Part of a small language model's weights.
Architecture: RMSNorm before each block, rotary positions, no biases in attention or MLP, untied embeddings, normalized queries and keys, some layers without attention, paired heads, shifted keys, gated attention, a norm on each head.
Each number is 128 + 24 x the weight over its row's rms, rounded and kept within 0 to 255. Layers, rows and columns count from 0. The size above them is the row's rms in percent of the matrix's.

# layer 2 MLP down, 256x1024, rms 0.0911, rows 68-94, columns 256-511
size [102 101  98  98 100  98  96 100 100 102  96  94  99 100  99 100  99  99 104 103  99  97 103 101 102 104 100]
[[137 123  78 155 127 142 161 121 119 130 149 141 132 143 158  98 127 139 125 157 150 165 163 125 139 129 146 124 128 133  80 137 127 113 155 134 131 112 109 148 134 158 153 111 130 161  96 178  99 100 138 100 163 101 137 143 112 122 124 152 178 121 132 103 109 146 139 119 108 133 123 100 109 106 156 166 119 145 167 103 134 133 145 144 135 134 160 134 135 142  92 125 110 171 125 131 156 128 107 120  53 134 132 157 157 118 117 128 140 145 138 174 142 149 133 100 134 120 150 133 113 186 136 155 161 138 151 128 153 127 139 107 123 157  94 172 191  71 167 128 120 149 134 122 107 132 136 123 115 127 177 134 153 132 138 127 135  85 140 174 108 101  86 130 141 164 128  95 116 178 128 117 120 142 138 173  83  88 106 133 154 147 126 139 153  93 143 142 107 134 177 127 150 137  79 185 155 102 146 109 139  39 173 182 105 112 180 141 143 126 138 142 137  93 168 127 131 151 107 112 134 134 158 128 137 162 104 137 162 108 110 166 155 141 132 139 104  80 172 119 125  80 118 145 160 128 139 139 142 112 139 138 126 135 124 140]
 [126 168 154 123 114 120 138 196 112 104 131 130 112 116 154 134 131 111 146 101 114 155 106 153 148 132 111 117 127  98 108 103 124 105 113 136 135 134 103 104 138 105 146 104 146 145 102 117 126 114 173 127 142 137  84 145 156 154 124 148 133 150  99  93 131  90 120 122 116 168 139 116 109  92 125 125 106 113 139  98 168 133 151 163 130 142  91 122  77 117 149 122 106 133 121  96 130 103  98 164  96 102 131 107 124 132 137 140 102 120  87 130 114 145 111 128 138 160 139  84 121 115 160 142 149 121 106 128 156 118 124 124 136 128  70  95 116 142 128 112 103 105 101 132 178 155 148 125 146 140 136 112 109 129 118 156 115 138 152  35 161 105 162 128 105 125 105 139 129 134 163 127  56 199 111 127 118  72 131 117 117  80 125 138 107 129 119 139 107 157  88 137 116 132  71 108 117 128 128 115 153 152 137  96 161 119 124 176  74 117  92 135 120  97 155 154 118 141 102 148 107 101 163 128 155 115 142 101 133 124 148 144  98 111 179 125 144 136 166 108 126 134 109 105 148 126 171 155 168 167 134 134 118 147 183 148]
 [130 145 130 120 139 121  93 149 165 131 157 173 134 121 176 110 144 114 147 149  96 134  94 119 108 152 142 119 123  55 166 118 133 127 149 168 128 152 122  99 130  93 151 158 123  96  86 111 152 111 152 116 146 145 124 135 104  95  89 131 158 136 131 111 149  88 115  88 136 119 118 123  91 183 148 162 138 134 117 117 161  90  98 123 100 112 115 156 148  99 135 164 137 134 123 114 133 117 166 113  89 156 119 123 143 175 124 115 173 125 107 158 110 111  92 157 152 165 119 112 172 170 111 132 132 119 136 170 149 180 143 200 158 131 131 164  85 114 138 135 134 138  96 128 149 171 140 128 122 135 118 146 149 121 139 145 148 137 119 129  99 133 138 119  90 128 119 118 186 138 178 142 146 140 126 136 167 140 131 146 142 148 120 115 162 135 111 116 155 103 156 116 117 141 126 164  97  99 154 118 103 110 110  74 124 158 110 118 110 113 141  90 155 139 116 155 131 124 134 125 139 143  68 139  99 130 160 133 120 115 106 148 140 164 155 169 105 155 145 139 126 129 109 127 101 132 132 126 155 102 164 133 127 112 133 163]
 [126 110 107  94 129 131 120  99 152 102 112 109 130 157  90 113  75 108 127 156 135 151 117 134 125 138 113 154 128  90 140 124 133 139 117 124 130 134 117 109  87 114 106  82  76 119 127 132 128 120 140 138 118 116 140  97 130 110 127 105 130 107 135 134 181 118 112 171 137 126 114 141 125 106 167 103 142 124 127 109 117 145  90  83  91 195 142 103 126 123 128 111 105 136 123 130  82 125  97 180 104 120  75 103 168  86 116 129 116 176 135 110 128 138  96 116 147 100 121 151  96 157 129 106 115 117 125 166 123 115 113 158  95 106  97 170 152 116 143 109 141 147 133 117 121 130 157 129 117 119 154 107 116 105  97 107 139  89 170 132 125 168 144 126 136  70  93 130 104 152 135 117 124 116 152 133 116  94  89 131 170  91 143 142 108 135 109 144 118 130 141 138 141 144 142 142 114 132 113  92 153 133 159 142 160  90  75 114  77 141 144 142 115 147  81 143  95 115 128 111 126 123 113 114 124  98 106 147 136  90 136 115 173  80 160 141 136  83 104 137 123 138  91 105 163 126 135 155 105 165 169 130 142 110 114  96]
 [129 123  91  98 155 135  94 154 117 113 116 113 115 152 180 139 109 151 129 120 131 128 127 124 162  87 131 174 121 165 156  91 165  89 130 129 104 108 122 120 119 111 103 106 144 117 147  95 118 137 114 134 126 137 118 112 131 106  95 147 158 112 134 154  91 122  90  86 111 141 141 121 170 147 126 136 123 186 127 110 114 151 152 112 154 154 107 130 127 154 110 129 113  62 130 140 135 130 141 141 119 108 123 141 138  71 154 111  93 129 114 145 132  70  97  86 124 178 122 137 100 127 119  58 126 115  96 146 153  68 125  94 125 169 106 146 111 147 114 129 125 109 150 117 135 152 138 129 127 100  95 117 159 139 110 151 119 124 136 155 160 125 118 126 148 154 128 145 214 156 107 126 132 116 118 118 133 138 142 125  59 138  90 128 118 130 121 130 166 120  74 149 105 129 131 185 162 126 130 138 122 133 130  92 140  74 111 101 116 128 103 150 108 107 163 133 124 135 136 123 145 112 168 140 119 122 166 132  92 132  89  85 128 141 176 103 115  93 155  67 110 118 124 121 164 135 159 103 109 116 133 110 139 155 107 171]
 [125 135 146  94  90 123 113 113 148 146 118 143 157 108 106 158 158 132 114 130 130 120 153 124  46 122 118 106 129 129  89 138 113 106 129 151 127  91 148 101 117 140  93 140 116 128 150 162 164 159 110 196 136 138 117 169 162 134 147 111 115  91 151 115 104 142  98 158 151 167 149 105 108 156 134 101 124 120 111 132 164 132 145 127 124 108 124 136 129 172 133 146  92 113  88 135 139 135 128 164 108 151  94 119 104 124 152 120 162 149 102 131 114 104 114 172 149 150 106 131 133 174 130 173 153 130 103 130 162 100 123 109 111  99 108 108 114 115 143 124 131 141 111  65  83 121  92 123 143  76 136  77  89 103 139 171 137  75 119  92 143 152 123 129 112 110  79 120 181  98 148 168 115 130 132 140 137 123 105  92 108 120 135 128 155 112 108 142 143 158 176 124 158 105 121 154 113 127 125 129 112 130 157 147 178 124 117  92 148 165 144 109 143 137 152 115 152 109 149 141 124 136 118 134 172 102 152 124 166 133  67 163 125 151 138 134 185 161 174 106 127 164 134 170 119 120 122 131 123 154  95 122 150  91  94 151]
 [130 102 128 139 169  92 179  62 130 147 106 180  92  74 115 122 132 116 125 104  88 127  99 110 112 113 130 151 132 141 151  93 135 125  90 131 162 124 119 103 131 129 128 129 121 129 114 158 148 117 127 142 145 129 127 159 142 152 127 136 155 113 165 134 154 104 140 125 168 139 141  97 120 142  90 119 156 132 123 149 179 150 136 174 114 128  98 114 120 147 102 109 133 111 170 136 111 117 178 139 135 116 105 148 119 156 113 123  99 116 103 118 141 144 158  93 182 133 119 121 128 146 102 154 173 116  69 128 138 176 149 151 112 139 153 101 116 121 104 107 142 110 148 138  92 102 108 136 102 123 114 112 112 132 123 127  90 141 106 133 107 150 137 116 145 146 153  80 122 136 100 130 150 106 126 111  53 111 125 124 103 111 143 149 163 110  84 102 179 101  89  84 148 164 116 115 115 154 135 147  94 101 140 134 130 135 125 141 111 119 154 106 151 123 158 155 123 125 148 105 131 106 108 101 108 108  95 141 144 148 120 114 126 121 168 167 154  98 109 138 136 144 160 123 133 129 116 124 125 123 107 159 129 114 134 118]
 [132 104  91 111 120 119 120  95 138 124 127 151 118  97 152 128 126 107 122 107 155 136 109 144 128 129 119 149 124 116 160 157 173 110 152 129 154 122 108  70  81 123 139 141 146 156 104 143 170 143 104 103  95 134 120 141 144  75 175 133 103 115  86 129  90 104 128 162 120 165 159 155 153 137 115 122 158 139 134 106 109 126 149 146 146 128 168 115 139 139 137 129 145 117  99 146 115 111 122 163  94 141 152 160 146 117 121 110 157 140 145 141 169 127 111 156 141 118 149 131 115 171 127 139 199 142 117  91 107 114 123 136 125 127 142 122 155 104 105 120 105 155 117 143 122 130  83 129 122 113 117  95 114 136  96  90 109 150 100 171  92 126 154 120 137 189 155 137 137 145 118 160 130 124 127 147 155 118 106 118 136 148 128 135  96 107 115 110 153 180 128 133  90 120 138 144 129 146 129 143 107 125 162 165 124 133  93 131 104 171 104 132 110 131 161 134 103 115 134 123  98  98 106 148 106 108 106 118 123  94 128 108 113 119 117 144 128 136  91 142 124 123 111 125 181 126 123 143  95 120 172 138 133 129  78 116]
 [128 122 103 144 122 109  99 115 158 114 128 154  88  94 148 101 124 147 117 123 124 143 100 147 135 123 105 149 131 130 141 113  99  81 141 145 183 144 147 128  98  84 176 109 137  90 108 125 151 149 159 129 145 135 115 132 175 136 129 114 141 100 149 141 122 103 139 131 131 124 121 141 158 113  71 110  88 160 110 127 149  88 128  89 158 110 104 148 110 106  93 117 164  94 133  76 121 117 152 104 122 143 155 143 134 132  91 134 132  81 110 165 143 128  77 130 136 155  93  82 130 123 186 126  85  87 130 122 148 126 114 167 180 125 136  93 120 103 112  97 150 125 127 153 147 116 103 125 115 161 164  89 114 107 126 129 112 139 141 182 130  97 134 118 154 137 128  68 162 117  89 159 103 103 106  96 145 104 122 174  96 105 121 109 147  87 110 180 141 127 115 117 122 109  94 113 107 128  88 122  92 108 110 115 161  95  92 111 116 126 126 163 119 140  97 143 127 109 109 162 113 115 163 112 142 112 133  94 113 117 115 126 125 108 103  94  99 164 136 115 119 108 148 115  84 123 111 126 130 112 125 124 126 141 151  72]
 [134 117  87 178 130 175 134 123 116 133 184 162 125 103 143 105 133 115 147 136 147 131  76 161 130 195 115 121 123 182 127 122 133 162  80 134 141 162 125 135 150  98 136 105 105 153 130  95 127 146 107 177 170 114 111 134 147 170 130 121 182 117 138 133 152 123 132 133 149 131 140 117 124 120 139 175 135 147 136  96 148 131 133 123 138 140 158 130 147 135 143 111 135 124 139 142 149  98 155  78 108  99 141 142 151 144 134 117 135 119 158 132 122 145 129 123 123 162 115 107 150 158 110 101 138 157 102 105 127 178 109 125 180 152  88 177  72 103 132 152 132 123  99 115 124 117 110 131 114 118 121 158  94 190 162 165 146 117 155 150 126 156 151 186 103 157 149 104 146 138 117 139 121 176 128 115 124  93 154 187 121 158 129 112 154 136 150 123 138 104 130 136 117 162 133 111 143 131 158 128 122 133  95 156 122 130 110 136 117  84 122 134 142 160 109  99 157 126  98 115 173 127  95 157  51 187 113 152 120 164 168 110 119 158  96 133  82 180 139 182 126 140 110 116  98 129 150  80 133 145 175 107 177 159 118 145]
 [127 130  98 158 108 101 122 101 142 130 129 108 133 125 147 136  73 130 136 149 138 140 110 144 122 139 136 120 128 130 110 152  84 114 106 138 133 142  87 152 111 166  82  87 100 151 111 148 136 110 136  99  69 113 130 126 134 160 109 104  79  91 153 170 128 120 126 136 144 112 183 140 138 141 167  85 111 117 104 146 103 132  93 121 137 120 155 168 159 117 138 130 123 165 127 103 154 100 101 165 126 128 115 125 111  86 129 159 123 153 159 126 149 103 141 110 161 162 134 158 105  89 114 156 144 104 103 111 174 140 118  98 150 118  97 151 133 125  91 147 128 133 115 127 115 127 113 132 117 140  97 124  94 159  98 148 119 178 118 172 130 134 151  57 116 156 113 107 143 149 155 119 144 131 123 139 162 168 109 136 144 134 109  98 165 126 185 134  94  79 162 162 116 103 170 146 111 158 114 138 146  94  93 123 103 126 135 147  90 145  87  75 147 145 152 130 163  91 139 135 142 107 116 105  84 123 123 142 122 137 138  76 154 125 101  91 153 126 172 173 121 131 158 140 106 123 143 110 178  92 120 150 125  87 138 131]
 [131 109 114 147 119 138 127  77 140 129 127 147 159 114 111 116 121 139 164  69 123 161 132 154 116 121 146 126 130 105 139 148 135 117  99 118 108 117 149 118 125 177 110 111 130 131  87 206 152  98 147 134  83 107 111 155 119 114 115 123 121 141 108 132 180 135 146 115 131 100  91 142 150 173 129 118 140 111 166 131 185 131 127 165 138 125 133 159 129  81 158 144 105 125 167 140 173  98 152 168 141 148 125 181 160 169 142 153 100 109 166  95 113 160 168 158 139 143 121 139 148  93 132 146 141 130 159 130 129 124 129 172 115 138 134 107 183 151 134 119 147 164 136 158 154 140 159 132 145 149 132 119 150 124  95 156 127 183  94 164 110 146  92  99 154 131 149 136 117 104 132 170 164 154 151 117  95  94 169 105 173 169 138 117 156 147 163 177 155 154 128 130 139 160 158 168 108 120 161 129 101 108  66 127  99 149  68 121 134  98 136 128 112 115  98 118 138 136 173 122 137 105 122 166 138 138 132 155 153 157  97 169 159 134 155 165 129 143 100 133 136 133 115 134 118 131 124 155 113 141 163 176 154 144 139 132]
 [129 150 189 127  98 127 181  95 103 114 134 128 116  94 144 108 130 137 131 146 114 113 118  88 168 135 141 135 123  97 130 108  89 146  81  85  92 159 114  79  73 132 121 118 131  82 153  98 132 168  91 115 109  89 149 133  55  92 115 128 102 110 103 141 107 113 148 210 115 137 108 158 112 145 126 128 154 144 158 143 113 152 106  98  71 108 155 114 120  94  94 135 145 110  93 143 126 163 136 112  94 175  44 118 126 157 177 130 147 139 160 117 103  85 116 110  73 130 136  98 172 122  93 134  93 112 124 137 127  76  81 179 122 133 122 110 112 157 130  80 132 103  84 143 143 153 118 128 133  95 139 111 132  98 107 125 153 158 159 125 166 116  98 129 148 103 141 138 124 109 106 113 111  99 156 114 119 148 127 136 115 123 106 103 129 164 112 150 124 144 104  91 140 156 153  98 116 108 131 106 152 102 112 135 143 133 113 134 115 125 115 161 136 113 142 131 165 128 118 128 108 144  80 151 128 126 125 128 116 132  87 125 129 123 135 134 155 134 124  42 157 136 116 123 164 126 160  91 121 169 108 124 146 159 173  78]
 [130 135 122 135 103 192 120 134 108 135 116  78  97 119 139 119 139  98 137  98 157  71 123 113 154 143 154  79 126 125 119 119 114 103 120 119 144 120 148 152 166 138 112 133 109 105 122 106 120 156 108 120 158 128 126 143 118  88 169 118 131 155 102  89 110 131 118 110  99 170 111 109 142 122 137  98 164 136 121 120 114 156 116  97 128 156 124  85 142 149 121 142 185 126  92 145 139 115 134 189 168 109 153 174 116 122 125 114 107 148 121 158 114 101 140 123 123 133 136 117  82  94 116 137 118 126 137 185 152 128 126 182 138 118 133 130 113 132 128 134 126 135 137 149  76 146 126 134 124 131 168 118 127 158  94 132 137 174 142 120 101  84 145 126 112  97 137  99 134 117 134 161 113 129 122 165 113 120 163 101 133 130 138 182  88  86 115 146 127 118 111 100 129 153 130 145 117  95 142 136 112 162 137 167 180 165 114 120 167 136 134 140 112 137 115 148 150 115  83 143 125 145  93 109 127 161 101 133 131  97 100 144 147 149 141 146 127 108  78 119 142 124 133  88 130 122 102 101 123 139 107  56 101 109 141  92]
 [130 141 138 140 138 160 118 149 111 110 112 156  95  98 111 168 156 152 116 139 167 119 140 118  69  94 162 137 130 118 108 146  77 151  95 125 160  89 131 110 125 102 141 177 150 136 122 142 107 122 102 172 125 114 135 107  91 138 220 145 203 148 147 136 132  86 142 158 127 159 136 116 142 154 131 120 127 106 127 123 135 152 101 128 131 118 140 125 201 111 133 110 100  79 142 157 133 132 175  84 128 124 134 138 158 108 155 106 130 100 130 124 127 116 160 148 128  99 171 103 144 102  92  85 125 145  92 136 179 101 132 138 156 133 165 126 122 126 112 134  73 137 178 143 120 114 103 121 115 154 117 107 173 167 111 123 153 112  78  96 106 118 160 109 112  91 120 106 160 119 145 138 135 113 144 142 165 108 166 142 144 156 126 113 173  61 148 138 134 150 116 120  96  96 134 164 150 119 119 137 103 119 147 148 159  94 100 143 101 121 134  98 111 157  93 134 151 136 141  92 168 150 117 142 104 140  97 148 168 101  84 126 156 140 108 134 152 130 124 163 122 119  95 117 105 135 127 108 153 165 121 116 139 130 130 124]
 [118 131 107 150 107 150 100  98 120 145  72 148 133 141 200 105 106  61 113 134 170 134 116  99 170 137 104 147 127 117 152  60 126 137 102 114 100  82 121 176 129 113 197 101  89 149 110 128 109 103 145 142 157 141 110 130 123 150 123 127 117 123  99 182  77 141 146 149 115 118 117 146 180 124 134 165  88 151  93 167 162 123 141 156 127 151 113 166 135 179  89  99 134  97 134  84 146  91 128 132 166 110  90 134 159 149 149 149 135 119 175 152 138 110 142 127 126  91 111 121 127 134  72  92 156 110 125 140 148 122 129 164 125 146 153 138 139 127 152 127 147 142 142 142 122 115 116 139 116  88 145 132 154 116 152 171 144 161  95 140 124 121 160 128 138 132 143 135 179 156  47 106 121 108 103 112 136 147 114 134 137 134 159 147 115 105 132 151 128 131 109 119 139 142 131 155 160 110 138 150 124 144 109 173 139  85 130 145 125 162 147 142 111 115  75 191 168 115  96 150 141 114  87 127 113 117 151 116 119  98  79 114  96 137 116 120 111 136 184 173 135 122 117 141 159 130 129 150 120 121 165 167 158 159 160 161]
 [127 153 131 138 118 140 111 156 147 144 103 108 116 108 183 128 151 120 100 141 149  98 108 141 155 124 118 128 128 124 139 130 150 112  93 171 104 104  98 112 134 149 141 120 188 137 137 135  91 144 149 140 131 135 200 142 125 106 145 128 152 177  96 141 113 150 119 134 140 152  76 147  87 128 121 144 117 145 131 163 125 122 148 100 134 134 126 113 112 149 165 136 144 116 100 126  89  93 120 103 124 117 142 113 120 136 153 127 124 114 125 144 182 119 106 169 139 113 119 104 117 137 138  88 107  93 178 157 135 120 126 142 121  91 153 170 109 117 142 109 141  63 170 116 174 126  87 129 143 132 119 148 146 141 134  98 125  93 128 147 125 158 108 102 143 106 145 156 208 120 136 142 133 132 132 164 103 150  96 153 117 138 139 146 156 135 116 152 144  52 122 119 164  87 129 204 112  96 112 119 141 126 144  91 150 103 101 160 127 122 148 123 115 164 144  77 139 105 112 152 129 109 159 184 168 139 169 124 135 123 142 129 127 119 133 133 135 112 129 137 105 127 122 111 107 133 144 108 103 138 130 119 136 123 172 142]
 [129 100 163  48  94 106 155  94 134 113 132 158 136 155 107 128 130 115 150 151  80 129  76 134 124 149 133  85 135 113 138 112  67 132 127 182  95 150  85 143 110  96 148 140 153 105 141  89  70 127 135  82 143 132 126 115 143 121 119 112 125 146 118 129 151 161 150 126 155 136 126  88 139 110 126  82 180 129  52 107  77 133 156 156 158 135 171 106 137 100 124 171 163 109 139 113 107 131 110 128 127  96 131 142  77 115 141 156 116 106 111 145 114 147 160 134 123 115 146 146 115 168 133 147 138  97 162 145 120 190 157 155 100 100 100 129 118 138 122 134 119 155 133 165 101 116 155 123 161 147 149 146 177 104 158 106 158 128 160 139  99 118 153 140 164 114  80 147 135 115 109 140 103 132 135 134 118 144 139 128 153 145 140 131 112 103 159 113 152 124 120 115 154 100 100 106 124 152 102  84 122 119 165 153  96 130 162 117 121 158 128  74 120 149 106 110 127 162 128 118 108 125  99 123 128 122 154 134 148 138 148  95 130  93 142 117 111 153 113 172 191 134 132 134 150 131 167 142 137 139  86 151  75 118  89 115]
 [133 149 124 142 152 137 122 139 141  91 152  98 118 134 103 138 171  94 112 137 164 155 129 129 102 114 102  89 132 104 127 115  79  94 128 155 168 135 137 138 134 124 115 130 119 165 160 119 129 117 109 151 134 124 120 109 149 112 122 142 139 122 138 166  88 117 124 140 113 137 153  90 152 169 171 100 123 124 120 129  98 131 119 190 124 154 125 154 132 119 177 111 141 126 157 196 155 134 155 142 143 136 130 127 116 150 112 122 141 168 131 126 118 141 122 129  88 101 133 140 165 120 136 158  73 165 121 175 158 184 164 153 118  87 157 109 177 137 144 129 144 109 166 130  98 118 126 128 119 115  93 134 133 110  93 180 131 125 140 102  94 149 124 101 126  87 104  95 111  87 149  84 113  93 150 153 127 138 104 124 133 116 135 162 130  92 140 172 136 121 151  63 135  90 103 167 168 124 101 158 205 112 130 153 138 131 156 105 133 101 121  95 183 142  86 159 109 145 143 139 112 154 116  93 151 107 116 134 138 111  98 131 103  94 130 141 127 125 154  75  98 153 160 120  83 126 122 155 146  82 113 154 113 133 173 109]
 [131 107 123 142 115 130 130 159 126 122 134 118 139 159 141  90 128 132 154 130  96 102 158 122 124 125 133 155 126 166 108 110 100 211  87 101 154 115 118 155 115 132  66 167 118 103 131 113 108 115 101 129 142 141 157  62 135 124 124 160  78 102  53 124 152 127 118  89 105 128 117 131 136  51 144 122 104 180 163 141  90 137  96 145 108 126 124 146 126 159 128 135 113 124  75 103  86 109 131 176 111 133  94 148  99 145 144 132  77  82 111 131 118 142 116 155 119 117 119  98 176  81 130  97 144 102 152 102 131 112 107 103 132 136 139 109 121  97 158 137 121  98 129 133 157 122 107 131 159 122 187 113 137 142  99 133 122 122 118 122 120 175 158  91 176 141 153 127 153 127 126 133 152 130 131 110 123 124 116  82 118 141 141 109 121 157 144  75  73  94 113 113 126 176 115 124  99  81 109 148 135 159  79 105 111 121 151 120 111 106 100  90 144 110 127 156 154 121 134 134 127  91 122 153 133 113 153 126 109 118 123 145 142 132 113 137 139 125 143 103 107 155 119 102 148 127 106 153 121 162 110 117 121 100  82 125]
 [127 112 142 112 125 152 110 129 124 127  97 172 120 128 109 124 167 118 131 126 119 131 127 103 124 108 107 162 127 124 123 121 120 115 127 157 161 120  87  79 169 124 145 105 125 161 111 152  89 117  94 107  88 146 105 119 118  96  73 128 139 164  96 107 167  75  89 119 149 137 140  74 108 101 134 115 116 135 132 160 134 131 109 155 137 164 109  97  75  97 123 156 114 126 138 104 136 160 122 116 138 163 132 182 155 117 157 124  90 115 127 127 125 112 113 136 116 136 168 133 112 101 111 111 107 150 118 156 157 101  82 129 148 116 121 103  91 129  92 160 138 164 115 154 148 161 127 131 141 137  82 129 165 122 151 139 126 149 131 149 183 138 136 133  92 137  97 115 149 127 111 152 142 113 156 135 130 152 113 137 130 144 122 181 126 111 123 103 131  96 135 135 149 130 136 122  93  87 128 112 102 143  60  93 105 129 161 110 123 156 116 154 116 116 110 115 125 130 109 131  62  90 150 129 133 115 166 132 156 144 107 118  97 136 130 107 178 132 175 144 153 122 149 181 118 129 125 134  98 127 110  92 171 117 132 140]
 [127 138 135 156 173  73 165 134 150 104 109  89 122 107  96 130 114 153 146 119 112 185 105 156 195 121 121 125 132  97 129 147 132 158 130 126 145 150 115 148 114 128 150 122 147 167 103 150 136 105  90 149 124 125 116 127 103 106  97 131 163 150 140 138 115 118 141  87  86  66 106 110  94 126 153 163 132 121 117 158 124 134 118  80 157 122 138 106 130 131 139 133 170 131 139  82 151 108 157 134 126 139 116  89 111 148 145  90 103 133 148 143  94 137 127 127  94 118 149 134  82 105 137 106 106 143 166 126 105 103 135 133 126 119 150  89 190 104 107 141 173  94 130 130 137  98  83 126 149 110 125 149 151 113 137 143 114  35  90 117 155 140  94  93 111 127 110 137 109 134 122  89 120 106 103 128 148 160 124 128 119 121 110 134 175 166 145 132 124 114  96 146 143 106 147 131 127 130 141 160 168 119 153 121 119 121 139 123 140 154 153  97 149 117 128 140 129 125 136  64 131 131 171 130 137 117 171 121 121 141 107 161 114 141 136 154 133 119  97 128 139 202 176 132 154 130 133 145 169 115 129 124 160 145 129 149]
 [127 109 130 136  76 154 137 123 118  62 105 114 137 160  53 144 126 120 104 128 122 107 130 142 125 144 147 158 122 124 115 161 149 183  99  87  80 119 123 142 140 166 119 126 136 100  79 155  98 141 122 114 130 140 113 112 112 138 132  99 122  89 129 153 140  76  74 112 112 107 142 155  96 136  99 137 137 132 122 119 153  80 110 176 104 117 117 134 165 151 102 121 163 105 157 111 158 127 124  71 149  98 100 161 142  92 105 126 127 132 121 119 117 132 140 146 115  90  82 121 110 128 112 114 125 170 100 139 136 127 122 131 157 150 157  93  86 163 111 100 128  90 129 156 133  86 159 131 138 113 107 128 119 133 155 132 119 150 117 109 140 116 143 117 141 117 146 101  86 117 148 143  98  97 138 150 126 100 129 129 114 109 145 139 185  98 151 106 150 130 136 154 113 120 194 146 120 118 125 136  93 149 133 147  98 147 154 101 116 110 137 134 101 159 127 123 141 121 125 100  98 120 118 125 114 120 123 116 128 106 118  41  96 135 127  64 102 112 108  98 122 141 143 103 141 125 128 151 127 131 139 118 142  77 134 120]
 [128 178 122 105 150 117 122 155 105 154  86 132 121 125 126 138 183 113 154 147 143 176 159 116  47 146 112 180 124 144 122 106  82 105 105 134 110 155 156 144 140 131 162 106 127  70 158 165 146  90  92 139  91 122 109  88 117  98 124 134 135 127 144 109 111 130 109 124 127 134 128 116 138 143 184 158 104 154 163 126 115 139 149 125 146 131  96 144 118 102 111 178 200 183 125 124 152 112 151 106 143 133 144 116 118 120  96 153 122 144 142 100 114 126 141  91 130 122  86 134  49 147 131 120 120 150 123 103 102 141 129 135 150 143 137 129 137  74 174 129  95 152 106 119  81 138 115 133 131  82 139 129 142 141 110 104 133 118 141  95 167 164 154 102 132 105 136 103 164 134 132 143 156 165 145 154 133  86 123 145 133 102 142 123 138 143 131 132  98 120  95 138 144 131 114 158 125 164  96 115 108 157 125 139 118  96 159 121 101 126 111 158 183 155 149 121 168  79 115 143 168  97 125 118 100 131 116  97 164 134 136 130 125 152 131 150 120 140 161 132 113 149 133 106 181 126 155 153 141 103 167  98 158 142 130 182]
 [128 101 101 140 164 119 166 179 146 128 121  95 140 148 152 107 148 123  93 131 136  68 118 154 158 149  77 115 119 117 122 118 116 129 168 143 149 154 142 133 129 163 136 108 136 102 120  95 159  98 123 124 164 169 130 142  98 135 143 110 127 140 129 139 137 139 111 129 162 132  94 150 137 144  94 127  94 139 171 141  96 143 167 133  94 112  92 147 117 137 142 140 146 130  91 112  95 129 118 117 114 157 147 158  91 144 132  99 191 115 115 147 138 131 118 125 158 120 101  98 172 128 154 103 137  97 117 153 108 136 138  78 122 103 154  92  42 128 132 100 150 114 139  88 119 106 179 128 121 167 134 136 157  94 106 119 121  86 136 132 100 137 134 118 126 132  87 128  98 125 136 164  94  94 143 165 114 148 107 122 172 133 111 190 115 130 129 166 136 141 115 126 128 174 142 111 153 105 141 132 145 151 125 117  95 136 117  69 106 161  99 138 126 160 129 134  84  88 101 101 113 147 123 101 127 127 176 139  98 154 126 108  89  91 134 124 120 117 140 108 114 147 155  88 116 130  79 114 170 115 153 208 179 134 125 128]
 [121 108  67 116  99 107 120 122  99 140 124  87 103 106  95 138 108  87  87  79 123  82 138 156 169 123 124 103 126 163 101 128  96 169  88 110 134  94 153  90 126  81 103  99 140  87 174 101  89 141 144  91 113 157 189 145 143 136 124 125 140  97 128 133 139  99  93 143 144 136 127 154 161 123 127 108 106 127 125 114 149  88 160 111 126 130 139 104 120 117 131 144 135 118 136 156 128 118 122 105 108 110 113 128 136 144 142 108  94 165 137 127 152 148 153 117 106 145 122  99 121 150 195 134 140 112 115 144 159  93 111 100 158  84  88  94 134 143 111 106 132 133 151 120 147 117 126 130 153 118 130 132 151  92 113 141  99 157 108 124 145 161  77 139 100 129  86 128 118 133 177 111 124 139 155 148 134 136 126 126  98 119 115 152 165 120 139 155 116 113 102 134  93 109 113 118 161 140 134 135 124 143  85 123 105 112  54 132 139 116 142  77 104 111 163 127 139  78 119 115 162 172 183 164 133 139 136 141 145 107 147 139 124 144 184  98 177  86 180 167 126 143 100 120 110 129 162 113  84 123 107 149 101 159 106 163]
 [127 139 150 163 137 118 121  99 133 128 140 122 138 140 112  96 163  76 150 149 162 105 156 119  80  99 146 139 121 140 124  98 173 157 108 161 144 142 143 186 143 138 136 117 103 125 159 109 123 120  81 136 123 123 145 117 111 107 113 110 136 115  89 128 133 145 115 143 165 127 104 189 117 147 142 162 165 188 155 113 122 124 126 126 102 133 143 122 105 109  98 152 131 146 118 153 162 112 126 147 107 142 117 131 134 134 160 135 180 100 140 176 102  81 150 152 122 118 168 115 120 120 107  74 188 142 162 139 126 115 109 125 166 125 135 139 152 132 127 101 114 152 128 173 112  85 158 141 131 132 169  87 148  91 144 132 116 132 105 156  96 119 158 152 154  77 156 124 124 101 154 170 171 158  80 160 145 104 162 123 108 118 174 140 157 161 146 143  84 126 171 152  80 143 106 151 107 140 116 179 111  88 170 166  94 125 150  95 142 105 123 162 132 133 113 152 140 125 103 140 134 124 131 155 132 125  85 142 143 153 122 121 146 121 123 141 107 136 123 121 179 155  72 155 140 133 162  60 136 123 141 107 133 133 133  75]]